{
  "d_mlp": 640,
  "norm_place": "pre",
  "attn_scale": 0.125,
  "init_std_o": 0.00566,
  "init_std_down": 0.00566,
  "grad_clip": 0.5,
  "schedule": "wsd",
  "doc_mask": true
}
Each number is 128 + 32 x the weight over its row's rms, rounded and kept within 0 to 255. Layers, rows and columns count from 0. Numbers have three digits each. The size before them is the row's rms in percent of the matrix's.

# layer 7 MLP up, 640x160, rms 0.258, rows 247-290, columns 0-159
103:124129168124113146129110138104177098116154158113161090095159171124122103060169132135171090152132096109116116104100132097122125155102150102124108084193098095130162156187153106173190171095144118134099201132170141094099103165126139179093195097126149134060126093051130132065106171096105170069116163118142107150171082090164166148141120067087171111088126165158096164126138116129096156157120169111143131141111092120112077181128078160086127161111139148087110144089143107175053178115130152
107:082199206106094127206058185135111080058143135136106251153193099152101167138141148150151086113109163160146101100096130124154131133088125107128135114130133134125070156112175117164123158147165147113154165094071073097069144117121158146079145099083104093110147138111102097150119157152095124092121123075152101129106143141086110103144109094137213075116102089162137164098130129127140106126120131170147156129161176146120151133109092138098168128177091140113141116102194151142137117149158136
110:103101194178134120119115139073120115153086165109101150128195158102128151128108144115199135119128185121113140102111171076146116124111111116125135108168098201165186125140123048144134156190052121084104084070139119125139155129146140142147128178138104121134074021147111122097085111080156119154185141166126090174109134086125138106149112133106130132163208164130099178125163120095132110148105037163088164127165135139088150133106075150152147110096114106124135111168145118183135115124156106
102:089122159137108066112112173086152059140129189154106118137149153081147149071133123106114129135191097136154067103119073149130148149146108090146187131108080114130184151128188130133088139077101190141197206122143063147117147098135097105115057078082104136131143111099156148139146123137106122078100154105166211109141186087038103074105118159140132135177117163081099146110145128122180129116149110130112153179135125160174154142089092153138154117103115120146098101149128140164141135156149123
100:086147122170109131106132150129152115136132088123203124116193120087141091177185090128106109080099114092176103144111119111119150121104094162073077142154168136152140143149079120098195163115117114108174177119126091122138132127135088182161181075143169047081139135177158111133155130149161039184121153065101066147124162140111149151116095126105153163130111125133156113119106139108113186119130114128140111062134184116176108144106122108060176108151137134149137121166220096071135112146111107
095:059097114090122106107120153146169120138138157172128129168081096120158172106162143081136110183104154149141114114090170131152125158132115115191138145126100144124126119076148146133150097156136120137074102117130128168143121144093173062165149192139114059124186073068132048117110128148118093197156131129112174189119133117125140116121117118173145185127098151074136176103125166085115226099142031108105076126087134111114143123121164127108128135161165155071149130142149176073100163127098145
107:106095173155188108176121127152098104114137174146098060061160120157150114130128154164143095114124135097149122161160184134111135142141135103103102182168073142072164195151142164102096132125147125106198174051128108159156144090085093065190090147129120115144163077110116102133097145165150111161120155129106110082126077127078070113155165103085136102133126179136124158096173113134100148113188056134096092168174139145085084139103156171122120144134069107135137176173097112120143115105166165
093:135163153126086110072138146126109119103129125132113123141126160202162117176120098121143129185100134163169132113096103060122063187145140141071138186201100112153132138196081129130162157104132165110149151124184089121142095073143065141020145084140140103113163086092094123115091128188132168120213174175133104113120140131094106124116149141124164115182091104174124138105107104077114092137092121097097095144139183081126147167168149160145141106104098135154123130085175133084111138163138120
100:094127148088109135158143085114135148126135109077125178131153148172148143146188056167190143091164087218122122171138081097128122096139124123213147096147150115164103135142117140160107085057089114116150121137142163098082125137122059144118169091156128142125096133103119048147174141145166127141090089083121095067127190125155162134134120148103105146129122126115099143126113174080125105143154094174108158103129140149173162098147164169135136184102116156106122073113162143160073178085101042
095:145125134122145148086073132155159156078187090166148091073170107151173118127119047149146137168124125137133150112106129202150156122133168164059053098165120090103135123155143168180089129084161112135139098177110095051123167127152153138117147093039109116127160085121132172141114149181102150156099128149111148050117097129164170138134043162134157133086165087098118141098130169196090098081144098099117133094122116167152098135133108117163109133159165118145178120149119117160143119086146141
101:069189149143135107135137121141111119142089119129108142163140134080091170139135102124171124109144198121128097091164132130126127125150117131165100126192142148118093138160109093131145162148122148121141109129189096160148056167076180174071162077115189147102114102072128128146084138155091160077136152057180114084150065144152128122163109103181111099140154159085148123081118115113139146027088119113093160139101100203139105138090094115181190156096158131144074135153186137127083139140159105
093:179107142106177157125095149113122129144162152171122121153144133183126070120168142103097110165189133174152174125083100159078151139173176088105062161094116158104116084183121179136155079037133167160131115158095086095147160095106084103132129136142157094048114147105099108124171138097147156167143149173154175163129102101147110104141146123136205112133138109141137126149147134162052172147146138119162070083147119085084115142112160143099109125123044102131090159098131080076091129151110126
081:082096099150142121097143088128115071127113148124103174062134126103176182154099115137149171113118061129118141128147159152137070083097126128151096127111139109153138134151093224129068126117185147153130118153071150129081110139176152123086085112193141155207191118170115172128063134145169129148105082120130167156180078125087054157094077090113103092125177136125132102059145145157111133165157125100160152134087170105090121136105127129134180127174151103105138124111159122190152160112135144
107:083064165092124128111115127143100166083178137148167144159150124114144095151180092139145146154079153103154161124105145172130109131105103088218151130180076126111079117121161099208090151174070130122066155142152154092163154171210126078141145150169142137087097146141107127164146096145148162145151127087071142102112093090133169158126167139135122109120130135153147131127154121151086172132117081084140146120063137159103078066150163146114099106113100125154065113108215096064119114141114107
106:152074091139119116099088111098123153092110165118134110112159132183178144140109150152148123184033113123144076125114098099179191126132130132081099141154159142111110129088156166154124103084112149120130158111112138093102098133131136194116154109093095112106115124161110123102110137152129100137145135169217115050110088143141126168111107138109115061159094221131086181062115155160092087149115134119112094156197130175185103187174119126164177129115109162178118113155193116075144109128146117
108:116167085090106138097161169115153143087095097171132155122109067136172107067151106117174119095098205215172135094174174087131142137123121061121106164158117108174061114149121090116112116147101147109134121101152115128084137134070120182116085076146084138138153110089192139139137144097138130098123116179155144106158060087087137155177110131119091156052139190144158174103152126149092085188142106110154088110115128176139151110128107139151139134168158172135187135136094089160087127161139113
096:119155091135069123106070119105119111141177101118112132140170158139163084098164163127083111140101146135139148121097135134102112149169137083171165129158098060109151116179109166156115139146132136121160077146111098153078179099093111140091214134139156150174141124128086193200140112151087180135192128142194072139086083069143117134146136112053138125149173107127114118135151139037119105100168121111112108121110112176089090129112105183163082118081097166191123113116156090109150132129175160
101:188151102116147152180096159188126118061116104158099140152131158098100152162172169143110081159125095119103110150125094155118115122141106143144176130140218168146055128130114169115153163155112109108122124093089128099115079102126081139103166168150106078089077065172113151105127141161148073082158030172164133169158152146116193103120122175133139087202067165133117131138142143104102121098112136068155137116115126136125086164140125154124085125096077140120094089149122154063154140155173142
107:118141086145118149121075136115136184122118131162112094158149060115150180110092110107098134124174117083145173119115170151152200136149061097024094169094114126112117148069071143123078188134098141171115119041129071077118191191100192190125141080197119162114118114125143107131155155161095171116100170152149112075168143128110125141123113131078134131109121157111120133088111143151119110073162112180150105111114149143137180160086155148180133131102144133108165113116125135123116148116119170
089:118183155109107104126121105186131145113079110208099137102160111166143178129140117159135089188182108145127107122099157062149140098120150098168087170141153142165062101193131115101137112152158163131201134191122154127087131101131133178138117080126126180122128107163131111124121177117112116189079159171107091065115149116173115086133138083130115173113109123130135116127104095136111072090126137113133114043168095090118058092209131127165160102094124107116140093185168068146111160129118111
104:139082085062141123117127130115128109052130102087169113151195152120115095104045141139161121144141109095143146126080065131175145178089130187121121148116128075115130120130112129146172106111103143184153174242144064120156134116142146075147109136126108087147137126128049159088101112166064130143132125121172153142181105098139121111086108092208180154112109122169109178134104109177131139165121146153094133101180179136144105177099120104128114087137159135138135166155136111146183138103117083
098:126100127137158113118138133098097116126081117143113087137103074149102169169035137117113157109089149186128152117108128122155163108116097132149145119136169072143104099207118118089098102130065198135135114112128052190097113103083103158137055116137157129130135120078144128106188085181194110138089154158156143140128156138138147140107202143117144103154116188136148109201143117088135106102150122064172117124131145141095157158140081170141154186176137063137148140186067084108150133112115128
103:123167107080137129138140164083141154080125171132076045114131119117112096113148187137124116102138090116152108148133134179116133119110139156166144153122117087111135108167091153129139114170124121160149091110158205115143186151087144101111060119164137080190108104125157150110056077159160127145123152105142142167188129094094129100178129104167190092083100098181169103183123140127153129108147113081124115153143101103094108195083067108102127125126122115047092114165176157171204184107114117
108:196092117168164125182141068112078172133133127121094106128132100142118074135151137182169171116194095130096142143102077115099150117095130123191106120141115130136112154133128131143130167121153110137156107166159114087141139106131157143143093081153137141111149187180151120154098133123147083081096120149114180116086144116090097144172141100127114114142097088173146142139168124146057142159164132122065160163111044154066061106179124162102134169115103052043180149163182118134145142130063101
112:073116152084209137180171086158105159125093170160152095166119114091097119150111158115087108144120136150103069143152222142100103105127158081167119164145169156083121142149118129166142121097109114165076110177146178150144122192097130108143075102082140103109159124135160109084153110098093119201069141133132111122098146091172198149157090082081082077119110144167136097138141086126080141191143115150094157147127106177143122170108104128101171170102082126143098150083136146135174127123076130
098:117088170148131085124068086140112116110151109095128123125143171097059066158095134101140111140181153143138107117123151120107119136083139183113184170153070119109144095135144067106085116124146122146110113158139035139155166108151108082128138127147089168106083098122118128164055119200178159128122176192107129137151122154170129165111128156197129090157111097202156146168063148070112159113130142159132165092119152117095080108141139111203137105127107133134125149130133153122202177122068094
103:148114117108142075117089092083083161088099193146186098109109114127144168115116134119101132120104138084073146204177150095110128089148117085176158131094171138090106156119092084115128161130081115193118164136117114133090176095161097109079079125159074159125129169117090090184172085107039130139137148129125099132145150139147195118151150167131118184110118145184102135161099110169132141095155068098186096136145154127169112186106091164157083143145178144154093105129132160165097086153163133
103:088086153115127136093160178104106163118148182082069073161165154107147121098077080170117091136099106167153108095099122138140121165123106131103115097149120145138115104157166091107137146178106116117105185092155127089142167102157092048181190136119092070126126153148090128139125177194132074117088125116097112099136128165187175068144149153157128096096131138156135093133209185168107155096171148124083140137143095140134108151145131183117166076164137209129141137163134158103070097090149129
107:166137064147109135138072195156129157118107112134102141107134122170090134172084094134144177141172124047141099177134166082120195160131121175155124183112038130144169129094145117122141141132120155126078088101121058181176132127093152090179120135121112145134058161137127117088077145055144130148112111196177078148091127120127161164134130139120123126118124107110194097146076144133154127176110111132128154125160105104080146117127133190107109065123136199110163124093110110084126168136081139
119:099157097104102090135078123178146147120078168159187119176162120130144118131130113170139120130121139138142102121200155132111167116141173097149086041150106146120093133107129000137101169142148167116129086123136130089143078151107140176135160132092110121091233118123132107124126134193125173118155113146127070146119121102141106133115092107094130122115066119091115204144131131065136113132149132097102104168082174101110129119097151128060126091147144123160154171138142168191123128181118154
089:106096114118076153150062198141160133081120107184107088076122148153159174118133136142090114166128174145117088114153136151159101152110145158171144100138119076141086115157091100070068174086130111118123177145122094109094149170106173081129109166140104119121153078178187141122094089161121113041124134141075201115176096166117150077138151144154132181131119130158154074140092131131161087141192117127147151075133157122149094121149104105126197115097153091106087158123131126161189092122077148
090:149095158116112134132182111105101152090173103114129124197151121084154151156155113161113150095124134156122145174088119125151136162105127108118122150114105116134185112129153155084151146096123067068149130106063143132121158031091071110136098139144176177054119194122128166145075068124031106151146109041123194160089139080082161068162095132171137131107171166183145099142116122113114102114135122147183147121113172165173127145085099101138101108108175151131149158137119139134128155135134130
110:077120114091172039146117208089120185077205145134075139115161106133132157112132156122062169100127144071122128122159158151109101124179159106199079093117126156131122148188162102197106124100148155166100091141143098126105099137118131151126128138153093148137101162093185164133136116100149096175182189129075111124101139142124149178150149144184088096134143128076118075101101115115177179101129135156133112109129169131071123064082088119138116146133089078130104104182134119112154149108119164
105:095130060162137157105190162152072155153161135131170159110178140134139153132092123083064199114172117043120179139100092109096116186128140094131092187079124105158180163101125119172082091106133163146184111141112169174170143156109090091113103112157060120117100100105163066110138130128170046119128157112132147103163173162136107151157106107103118057161103140159142090153129135145096074178152144177157166132163098117120141111125100108128122109127178139111106105143157081089113138143150102
089:143069126117143125193159135139114179182129116138163094099089027157159141105131130176100123167137151094205114149070028168123125097171133064168131069109114125120109122147113127149100124110133138092137121095076116144107096101090092211118138122138103131143107119125085122147103123108115167154140117121100182137081069107125068129182089155096155124113140136106106119138162111136159182156167142112134141113149143130160152137169179127130201120119120133181065111092149179101129177148121199
111:108109142088109093120108157142129108142139178078088126121197122105188144147151145121174149077137158139119146111099120115177097118118112060128113113107127087177097113128090149172100118149182152068107145080193123153125144198108144160097140052117137127086136134117149133120086113112135176123137145095110145127168168189098040137057123140146103117123149110074128103157121146147175140131110118139121100130111179146105155142148126133150109172102106146017127160095129119159092233145126198
111:087140092133109100193090105140131075106099135020144147133129107143124116160079101127072064099152157095145145147165140124186158123086123103165118098125128120130132167109150102111123112134087106078112196147150114120081201193153100161123065171210156150107159107161123160100136145096123123150084064116115152109111097166072149144195137125152104119165093164137139109136115150207152155137176151201132110142184102139123126144142143152130084137074114104098168144132145154125159127099080124
105:133121110146087124090092114130169079071135101151191113106150092110091160120119139136181112109169145112106119109089113091147168108154141081092124125223113040121210134105117187117114151141156115163093153088134130171103129198114126167177197049158120127133135130139140103096163134160088108126141143161123135158118087127142119155085130089109120138126166166154194123114106067112099161129157102047198154130122178138123106116088154157088156116127133080136099120116140170141077126111092191
088:161098116116162110102142217095153123085157073142112111183142133130100147216092130086120128131173088116137105111128120128118170100134193132123104164152146213096164131177127117112152144161184167105136100156145156057123154096124123142119093166134149140110158117121129162084142145085071143098148121106179152149140130119102097086090166151158135085127114080124107131076095119153065113177140161121163145105179151108097057170111064135146122088084175041170126128128137121159079150079122153
108:152167070138142089143101165173128184109102114145151140127162107078122154139117131044105154183093104113131160125141125154076157112157113093150156140107100076093130188147132093160130151133086098150142130143169124162165167158094159146105155086096076139117169119119179055091183140092168112157165134069143066120151151170182106187138098059142106096078141137157150110120167166167131149121105122089074195110100157103133152089107069159133125123124094136157065132128147125067103160138141082
113:166138106134115098112102126088131154100121127099117198200144090121132112093086129165206118131129123118143125123065070103107168194074104127110168121089091162111172118097107106140104142087108133135151161164150045181173129191150115103067119094065122076200156155141142122143121103123160099122135113141157220118152116118083128087066107108138162113135115140136156161141147130130130126146145160114112102110139128125098196136169136075148090098109171165100141130171079196078115146177125157
104:129124114129093098149121080090146134148102120109101167216127192064109205100102109160147118132191121108111077150092152074086054123096099132094156133106134160167155201157131167113127135101117169122125096100144113172101142144127082166117134132132052106126156141104150082128147173166098099157077092165126126173131071100115188175155154106153134160133136161034101096151107114132155139103146088132102125090099118113117132159118171173211136132110169108178118137137114087122146110160110175
124:100093100091097162118152122155180133104065126134142110169125138217102142118155118186106140156148176127208081149149137130128144180122080139166072135153119113089127125145165163133119162141119094123194092151123069121141080100104072067104150107078077088177103060117127169109104092167150124162142141164137176087129171158148110108132100126097131115124060171168134118060095118125125145105072152091133118137155214108110109148162082143127115139126105128127168178095128129111127134199169132
093:122199098138194167090118207159108158087021126091126101164179138103115152112144145080118092161117102068172121077160127103153150176145118136109148182142103081111119116116136071094147118112104139090211096140114088128142161133128195117153177106111096117112127145072112121150082138097096123117094125146146141084171104151103098096142126122092137135117165136130153157190149131178140121130159172083072133104149145155112078153116140161153128109080121146065120120148120172119104185206153143
# layer 7 MLP down (transposed), 640x160, rms 0.056, rows 247-290, columns 0-159
103:164150179117123099156155144165144121125164138128182140160135145138098145173137119182077108131167072126146080079167149137092063101155183064131151139043114115138089091113180127133106105052095203101155149184127138116114104124163142155143159113159143098122141152159117104188133103111120175137137117099137183125190117113093080139118127110077126071151151114159146120095066128135119152126181056069156106087100087082129160110121109160095107096111165168119182133136170150105102092092096156
102:159113109143122065164135113131158126168129109110158175086128115082151080102167189133179161107035078112144068148120147181192141092115163136130122172116130111139175154134153110155132074181078132086027138132122124126137178186131128164182158107131148143108115120147121100100128131149134071094108114152164079092162087143133090107121127101174120129131160118146125124145152159068127081113116126132072123076114130064152118125150184150123121191096066076087165182130148159168136140139126154
105:113129128139069160141117120103155117073211158134129144128137120069101122176146108135170171130084127054081129095201139103162174152098145148095137106119117134100073185076178153170156121115096133145148128123125068099108099087191162147136114099056074140141126163125094132157130155092054158085058135183108112150169163090150179095160090065152173149139114138096136178108096107138096131130088167151143127193145171122150146103129102092116146125135168165137076129135115160102154116114129139
100:102144108091134161119043109142145126083156133104118118134161142184155105130144104150140111136089124135126155178192114123137160132149130159137120114127179115098122118100103149089132195122145054117164122149125109130094112135092145120165131091151098141174139125187073114105160182191134079164130119133077156134107077126128056111040082131133153152106160111148106126133082157142146098162092182115108109036141140097128115141178154095099184200174175131122135159132139092051167149099160066
105:140174137125103142169107144179119120098119046131148107153105113185124101161124143157126119189146185088104120061102135135074172065131154152128101131163140169144147165082142108107137043111108101151151144157125099115142164083099163176160198101059104144131121136133185136121165119102129122116116204102108126148091132105080111149100153162117138130137113127156178089080134150169091061122139102146144080063104105109133177112149136158088081139111105096173160089123146117153191136124196068
080:133131207105155162075145124123085080135084055150106091173217125180081119080163128161167124120125117121088093145144163144114108154104120113141149117123106105168111212199117087081120143182096116060132127129096113142128175157121135161177085121113163119110128174154121110136166115119142120081121179151111111154180144148130150121114105127120101125145144135162052151122180136147121138124144141141102118133111100134107090087106108115113140127127114095122048124150091142213025198137140153
098:148097119165131115069163117121101205136121113127087161125204148104166140153150097084097074112145137101190093141107130133149174175106125138104109151108193058101125125133130134074092103150115138179109090162134107110106108200109102119217118151195136155138135156178145107147073128139088117151127175099079080098182163100103133115135169144089150173184126128168158113120086149183071161087155132097118148150101120160162073090121158124071130136096170087094113099121162124110167110124100111
105:144083138141141100111096123171130130172121120138157163090082165058081154047113170143114134094115132104108189146170193133074164134174195173119112141086097091108105087066137144071132104094179103122144142180125095119161114163159115145085106170198141144142119142110179129111155107130121138109135095047171101104177129119147135214136092139164082135126128125055137137103142157130085155121148153119176138158122083127112134138114154092134093185132123134148131106103155119118157145162035118
107:121153105150118114104081126085122184105136135157072157189101104156184079123178132117127098129171161114204128116186146066125157097117146139027079154137083176122098175071157144076137126111128068181186194098132143136138090135129152146157136171147107127118142072145134137107134129127130097137119199143127129106113142095079087136098115117158125171136111183196146109152114114136117121096140131146146094152112069156152106126073072137060099088149132106113160086185159097148159108132102152
100:148087147145103133164184182140090138118083128128159095139093116067114133134065142121118073169133173107153158144150144097165143111101094123197215122120149136102100109195188153114112134201151122068148082133138149154113071108152137112170163128081157179104111109172139133082107104059105132109060182112107067144086140162163134149140147122167141077105160093132136132102077176118126131133134144056165185130148155140188099100067081124140132148086131119156109107129144092116143120125126098
103:149214088073123080125164073164137139134156121162082102123123120136144107163156137152091102115119131170143085097106160101159167156088153168081147106112168140132139102152121141110172127145077110131165111130080156143116165129138129132128077189121142135172073049160146138142134124119125093101086110099033120175119097131124139085195134151124132129055127170071117154148132110102160098154118169137143160073182174101106132143113115141178073078127095168165101220086109149119166164124122152
094:110171112071108108124114165121130151126063145129061176097080108075096105107163137158121113074148145158131153097146138122089083115107122103183164141141105130167135203136129112137125142151168181125087116122047121136130097131107091136195201130161138143166160141119113093137094091117111155116112142116187101099093127144104126151089122165116042136141115112130090153148180148078184133138162099086154157173069145153159177118128039154119066146158185156153123112114105155127181113121187117
090:123159148207152123138152108146118167143134110117115124153227086084116125106123112156167128144140140137119129160094149058098137126131114129111160116126089166132140059094173089143147179129125113147076166107132143121135097167121111094174168138084166113042049149124130127175151110125106129148204163147192094123089111130146139138136123217154118108153150156085106109159152092097134153100154079113025108112109087146149191109165140138111104160104105164137076089126138138086115068113097136
108:138127134117156094115134103123185073082082151127109105090127161147089165088118105153140127083138128119151128119200116145153057132140159178190128088096099136120126113164142075103164135100147152130058150120143132078152095102080132156178106176163122070192157142112095132157178098136126101162118045116134124158091123196122151075135167129080142185094088100117097128085132149172124125143089097220135133114163170107152121157179185119138071089138181124109164095126100124113100104149155126
113:150149121145090147190153120126182096166069137146133125149123182137064116118083195084135111133128141116097097136135161097169122072148171105171146106150088141157062122138129136143125158102109018116173103068147145119176151164132173156115136097183136133149136087134127134086129088170139127153103101106079142135115173094100125177147154118129159161115145168087157138130072106106095106111168172119149098103164142098049077147112178132130065157098085111073179164101108188109165117125150109
107:137170171116176138165133186130116070066123159106156153194136114111116129170136134127197156069118129062140188146148114155115133124158174117154115091143166164128153158142143066136120125122121103066097117128122141156131147109140161165148102148093078109094102057103179150163177141085139113131126099086164121175135171163176134113119144114106161075107087069064148142101131069143120127096057106169105074112098095137113127057170142163138112081089136133169192126137078096143141108109163148
101:100094123177164126137156137171105183161104156096100136154105176079089155181113098092161113057155135067115151152080145117165172143081091175139110118108116135144104169128146057123110100097161106075075200162156095138144125159139128125123100163138115081078134159181128084133101095152160110146130112074093122099111129122107141081172141163198115166179101086111195133141112116170128096119124144128124086144154085177112168112150133156094137120139186087126124131180065132178133194108079128
094:168164099122107127102150119109164125169099094105131102108217115130108154110104150097138168113122108134161098109096188084184160145130141085159081111082113098138081173104118143181099184113178092124141112189201094194137148135081153158100126122136141095124162177144186116162124088120160148142109168062165076144114081139158125114139110084077081103083173129100119134088113137172169122105132060132165066128063149116139163156165101123139096102149091140111185102112136164153093165117105155
102:093158100112112077139102079101151112146151088081087136157172112158157105071091143105116129210124127135094152092117109130090116117146146164130102081154120110161075116166172107097188161166146177098090088163112134092191167105079136120140159146138134164141119160173125073123107130182138085127132063112157116083081121126191151129155164101124030146143138159124147144115141132128115088176121131105121116128201094145135107063099137115122079125152135140182176113078157201119146124132129206
094:157072130169152165087135091100101163204191206147120126114120152098127128123165165136132102080143095097119081130142190107110098141132111169133110116080165118130145088124163154052116125095118121080145110068156064164146142105151171114086174163173104133094076133104112145126131142082141117066128103122097160160140123142157115171208082124097160141132047125127103105132113086159109145182135090125122080163084122134176190185124104113192118122183168115136138122188108129130112127121141142
104:138129162164165180112105152131118082142133166196103136123133183206144180117111152200097157081108101220116114129173104120160082133139153090136130096144166028099191075117073130110081094094116120127149072122187136091151089108145074185097144137146178135095122095143148126138149048141124125118084151135118092059106109154148179120138137121123146149086136113105129148105138091119111124143159127145136119138074160174101153085110151118138192087123114126104106186117151126122153122137075127
091:088136140140194095100138071100105107124122141089174190139116178067169135190159112098098120160141103183160085074127160112134142150080188100126117156153110131065130169146136113164116103057128128088140138114144137152071137138147144108159154148138145093113203120124151115106164137147148175119139123132139126180162156118141101114093109112097128091186098025123123116124115133102079144123088076129093128116175136061113182195161091089101147137174142092110166116138124061166082153166120150
112:146087146097149092060110150136078130122084113081115057163148079171133191050134119111144129126172159084146053124166153134124152103100111137087156136165161123161159128101146143149156102096201144156104162191115146127110137192144115167107144127112079084062140189150141104143140102080101104168151188095104094112123156099099181087129148085129113124193149120150157135145070116124138164086117136124102124098173179138117160102145133100144059114145133137084160133134123081143151117198166100
103:221152078133172130163103173137067129137139133132131166102179153159101145148144084133058098079124081090141191145141133159157102121155081169144075189111159141099139164132116090082117127139060109134126196122122101187155110123083105104103147091131128134113108095150121050181178094102153090151121093100143122161126136157065098173109063107107140126167096130127151156108129123195112103136129150123057132134091158122110162169170124143119158156165126158154156104089130085181077138152119144
103:098172120133078121202102137043132127085134147087112121091110200129111107132094091152141122118083140136125160109133090126136091097159123111216154087111145086124080193104131216172157146154209142128143125154126133109175124064106173159141115123143111082146112183107168132102112114109112076133153066142172161119068125107176123087115123116131120179155141111167158113113149091165139144146065121144127135089072074125116101156170160098073123184120132164166138086106168109157136135116149138
108:099141095126120107151120139165110150177148120125092187134101127126136161197097118144154113089107178096157131146128103136127101127187087075116117140066078113185136136119146157095123082151113151115145097128104146110162101090108114121072083122147114157121104048086101152183124116180153153095169102182162152133122186150065099112160094154126118184119081065165144181102174079117171128115143144144115102138086120113155151132163140136184130044075162090136111177175111078147130148080199129
102:096141148135127154083110131127088098133145129170113172130133090139211169117136096108130100149126093218113100116142165136116148119118083142183115087104096152183138143176143051141130114116136150048113128112157168120116137084075092068151145090072110173137095074129098205132127176151197137172066120098125163137141171191104122154100119127120074144119137152063163110106153173079067151156102143163133141167118140136136151151102144094099152138114162103081102076142178123145104137152148167
108:186126134149107128161134169140122091137167117137102087143179131060138143145094198091102130127126131124146118034086067184168114160122102143113121155175122148118165099129107146157123123179102134107187054097149117177139147106116098123120108096105112129106194138059147124135081096126127155129151218072147114173056101167092130123188116140130181089143122118140159146093078112122181125161101185122089125084132110095137104123088107154151184096105170134174084167165085119147142125122117105
093:093117136137124120164141124175153116160213162091170055072176142102138117134155096111084070121124066194105173125079113146155149092127123134137161081131117211117100134171146123098126144116141135128128105165094160115124138109080133110085184070103139095183191133172156134116135119129117121132129213102158103093183115133163088095091149127123112171135122136136193103124135147085127163161132097142120115171091167171083062130132084120080155106160134070132133061120148163139170094151106157
117:086221125101129114119174077230111110140130137176113132095196134136109153081070101118137162104107169100168215135101121124131162053130182124130154052172106123130099152129137178151175176086187152130119114142112120067124145157139179162108136136097060074102130137143147131119114154092131133102166144159130093095135179124123122171105110084110127135149167131123068132138148089160131142086086148085092126125076138105124075177151181151126117149112141114127135150100111129081136142154089101
096:128122182142131107137141118117093165150125095147208147109088087139138115154142150053099060095172176110092120159097147079081093112095125096115139159081133141182117030194175131227113124138074096101142144119168090112119067170140106157115128139141170173104114122163151092130132152093097159165132132116127081148162137139144180183122156130062112090148092137081105164116111127133158117159095147107172162123155140154155151162087087143135097074139137097078121112182143156172099131125124107
082:181147128141101176095116149116108113110059130150140131116185166091110163120065098073151080126145189161105138155169109147088159093087152097100089104099098130098068163133111131172149068123184198124075151120139104112145173145153128193107136091088015120143114117113122083150101162135140153132085123163161149152129145169154150157118088179124115148159085172118131111101119159163097181118148180077191061105135116133117125149127109181132093115158156093147152094139138141104099175114106108
107:088129216125177103130190098157165090133145190162166052081106163145163081106094126115127203136128105129176109160068119065109174136149096155080139116148096157120146104163179126104135140190170134082112124048100123033134149151222133126088142129103092113157102101197149118131121182080079110165135147138118117125118142098101124124122129139104132116128134122140140124120092115133080126110127116156161156153137078143108179100140145168181109129099129096113137156099154167086150112110139094
108:126056151133102107102159134132098060138152159128130095133121155122149118164117115096107159108138112133111110146120187154109132082122099071133121105185167136123149211130088082164167142135159152136061062121116177107119190131070104152155127097111104083118127081160147123135132153088138157144154102106127134150147208116135125174133105128107158159152163110118139144174145133141064075111097194098131096158066108056182104165115187150163139113153146067091168095184137126141047167104145147
094:191196155125130152152114125131139087078112180092067118086073133055147130150120124150149117156089142146130167197124185120121150140103161105131117186114168139091138063130099185115071183185117125097207124104152141131150102130085134126115120132134106174107132193185170144137109139102110096095120144135101161151130116114066163103108072119163116084158136120133163093154108143113183135095132118143166191189130117099084140125103111150126121072070079162095157164130080110100129130090147071
107:122143073103152138155115164129081139121148121178080121081184185123118157127100075116082100156066074097182161133105123145141098110127158172163126121080164132188133167153103116121087115153177127091093179108150162147161165110117107113122080139061135147211130110101150134134156123121117140097124100107176162135123138145116114106112140120113154046073069106087144189130170069126119161193116154140068191177137117078181101083114144106114166132107201119157124137129115110106178117113122140
109:149082124114126053145120121102118141111123145220145084133173126089130100098184080131157169166100079135154189188077102094117144098173118099109179173117120134098104079127142141122139114132095104146110139128094109147114086147135111138099196111059092154097140127076108127140215173112109113122126151139112102153148146047098113171146126162110149136091130112177056137129110086133141063108098121086201166134136175165141170155153162106128110090124135160184123147092117161137187167126133161
108:155085139127118087109160171071155084168142158137149116151114193208157150160150184108141101081111091165147144152085125139050138106114127129141183067142047171080139122202135103116132121092086177067119127128170158128149143132139108147078143116126163115094121146187092111170167106163194155158095119135166101178139116102142124132052152053111058142157125128101143116123147144144180144137123114120113106086083126135067114088144154087146128127159150086104155120119118136161112095163112095
088:067082127159075123104140176147101111153143185158123070114147114106146129090154152143111117123135082136120157106150178095148086138118133100052165099127104115091154187122103142119110122158206111163104124091075193097121068130118145106094144122096082114116109162155111140109137137156179117211170118139053179139124152092163124171138117119080144148150106141144174160169108072112136147144158140090157137129145068090117185065120206139153169185130122147091125095148073120174141119084136152
111:195130172158153108161129128124126123141142164193126104106137139121086147048110156061061161150148144133106118088088072176161122155176074082104144165116115137140192127171175156089133140101113139192104113112118144102175110108124114110127117133131091129170170143179166188113155114116070093124106132139074121123086158136142120148146146102159172153147100110075072132143200161151138049110090137133119167146105143130071137180116089116157078124109096147189120120086107105071104173087131158
101:075106186141154091112100188121111155138141143099098098112191109176136099086139130142127125133102082134160126099132123188123133129173151205101108133127114097116158166200153131130137122154138077120065113108122100080119173110117118177134089150113092130127096166115177148153145102137116126201161101098150119073088123108111105146165126073137131123178119143123122113119028133157116174147113119161090108158080065145201127141124108094172128128178090134167152123079136136122187144116026187
110:132155133139121143138121183068102096153153121146164108169124143159072097105104168099153085124150132105132091119139119113114187141165194173123110116169086119172126148130126052148175112168159132160091133103120116186185119112159153159134063158164127176107093126110070104135069168090167142127138099126126108047185151097139135145094153040127111152136084087104150156129105108120118223150185125135157110121090113188150145107154096122072154106177153124115067122134067125127153099122093127
116:187130098135151119169089098170110136125095166096122126166147169151144078150128169116094149164145175124185105109099141111108129080198154120119168127122124132158117190130217146107134164071152096155134080133140144109135134179120092112121141112112123113139159108079122084128142082162122107155116102129127133121150140095093151142127100090102110123108191177161123150029093143155080133064100118137103090115137151143110126111131175133123093209048074126136164111117130103050156065187152190
097:124133161142132111128089099083134153132118121134184122092137166127139147146125158164148149182146163163129097120079145206083151084062078149138082148116183159166121144087110140111160074087156169192139091111088122088130109135154083146095112135151121169159131081115131084101059109101145154118194136134108142192082174114148090099135107094214149151134102134161138144074114109136155115107103088142165124071109154135140122127090147121171120118148123070180121100107131065156170086168050182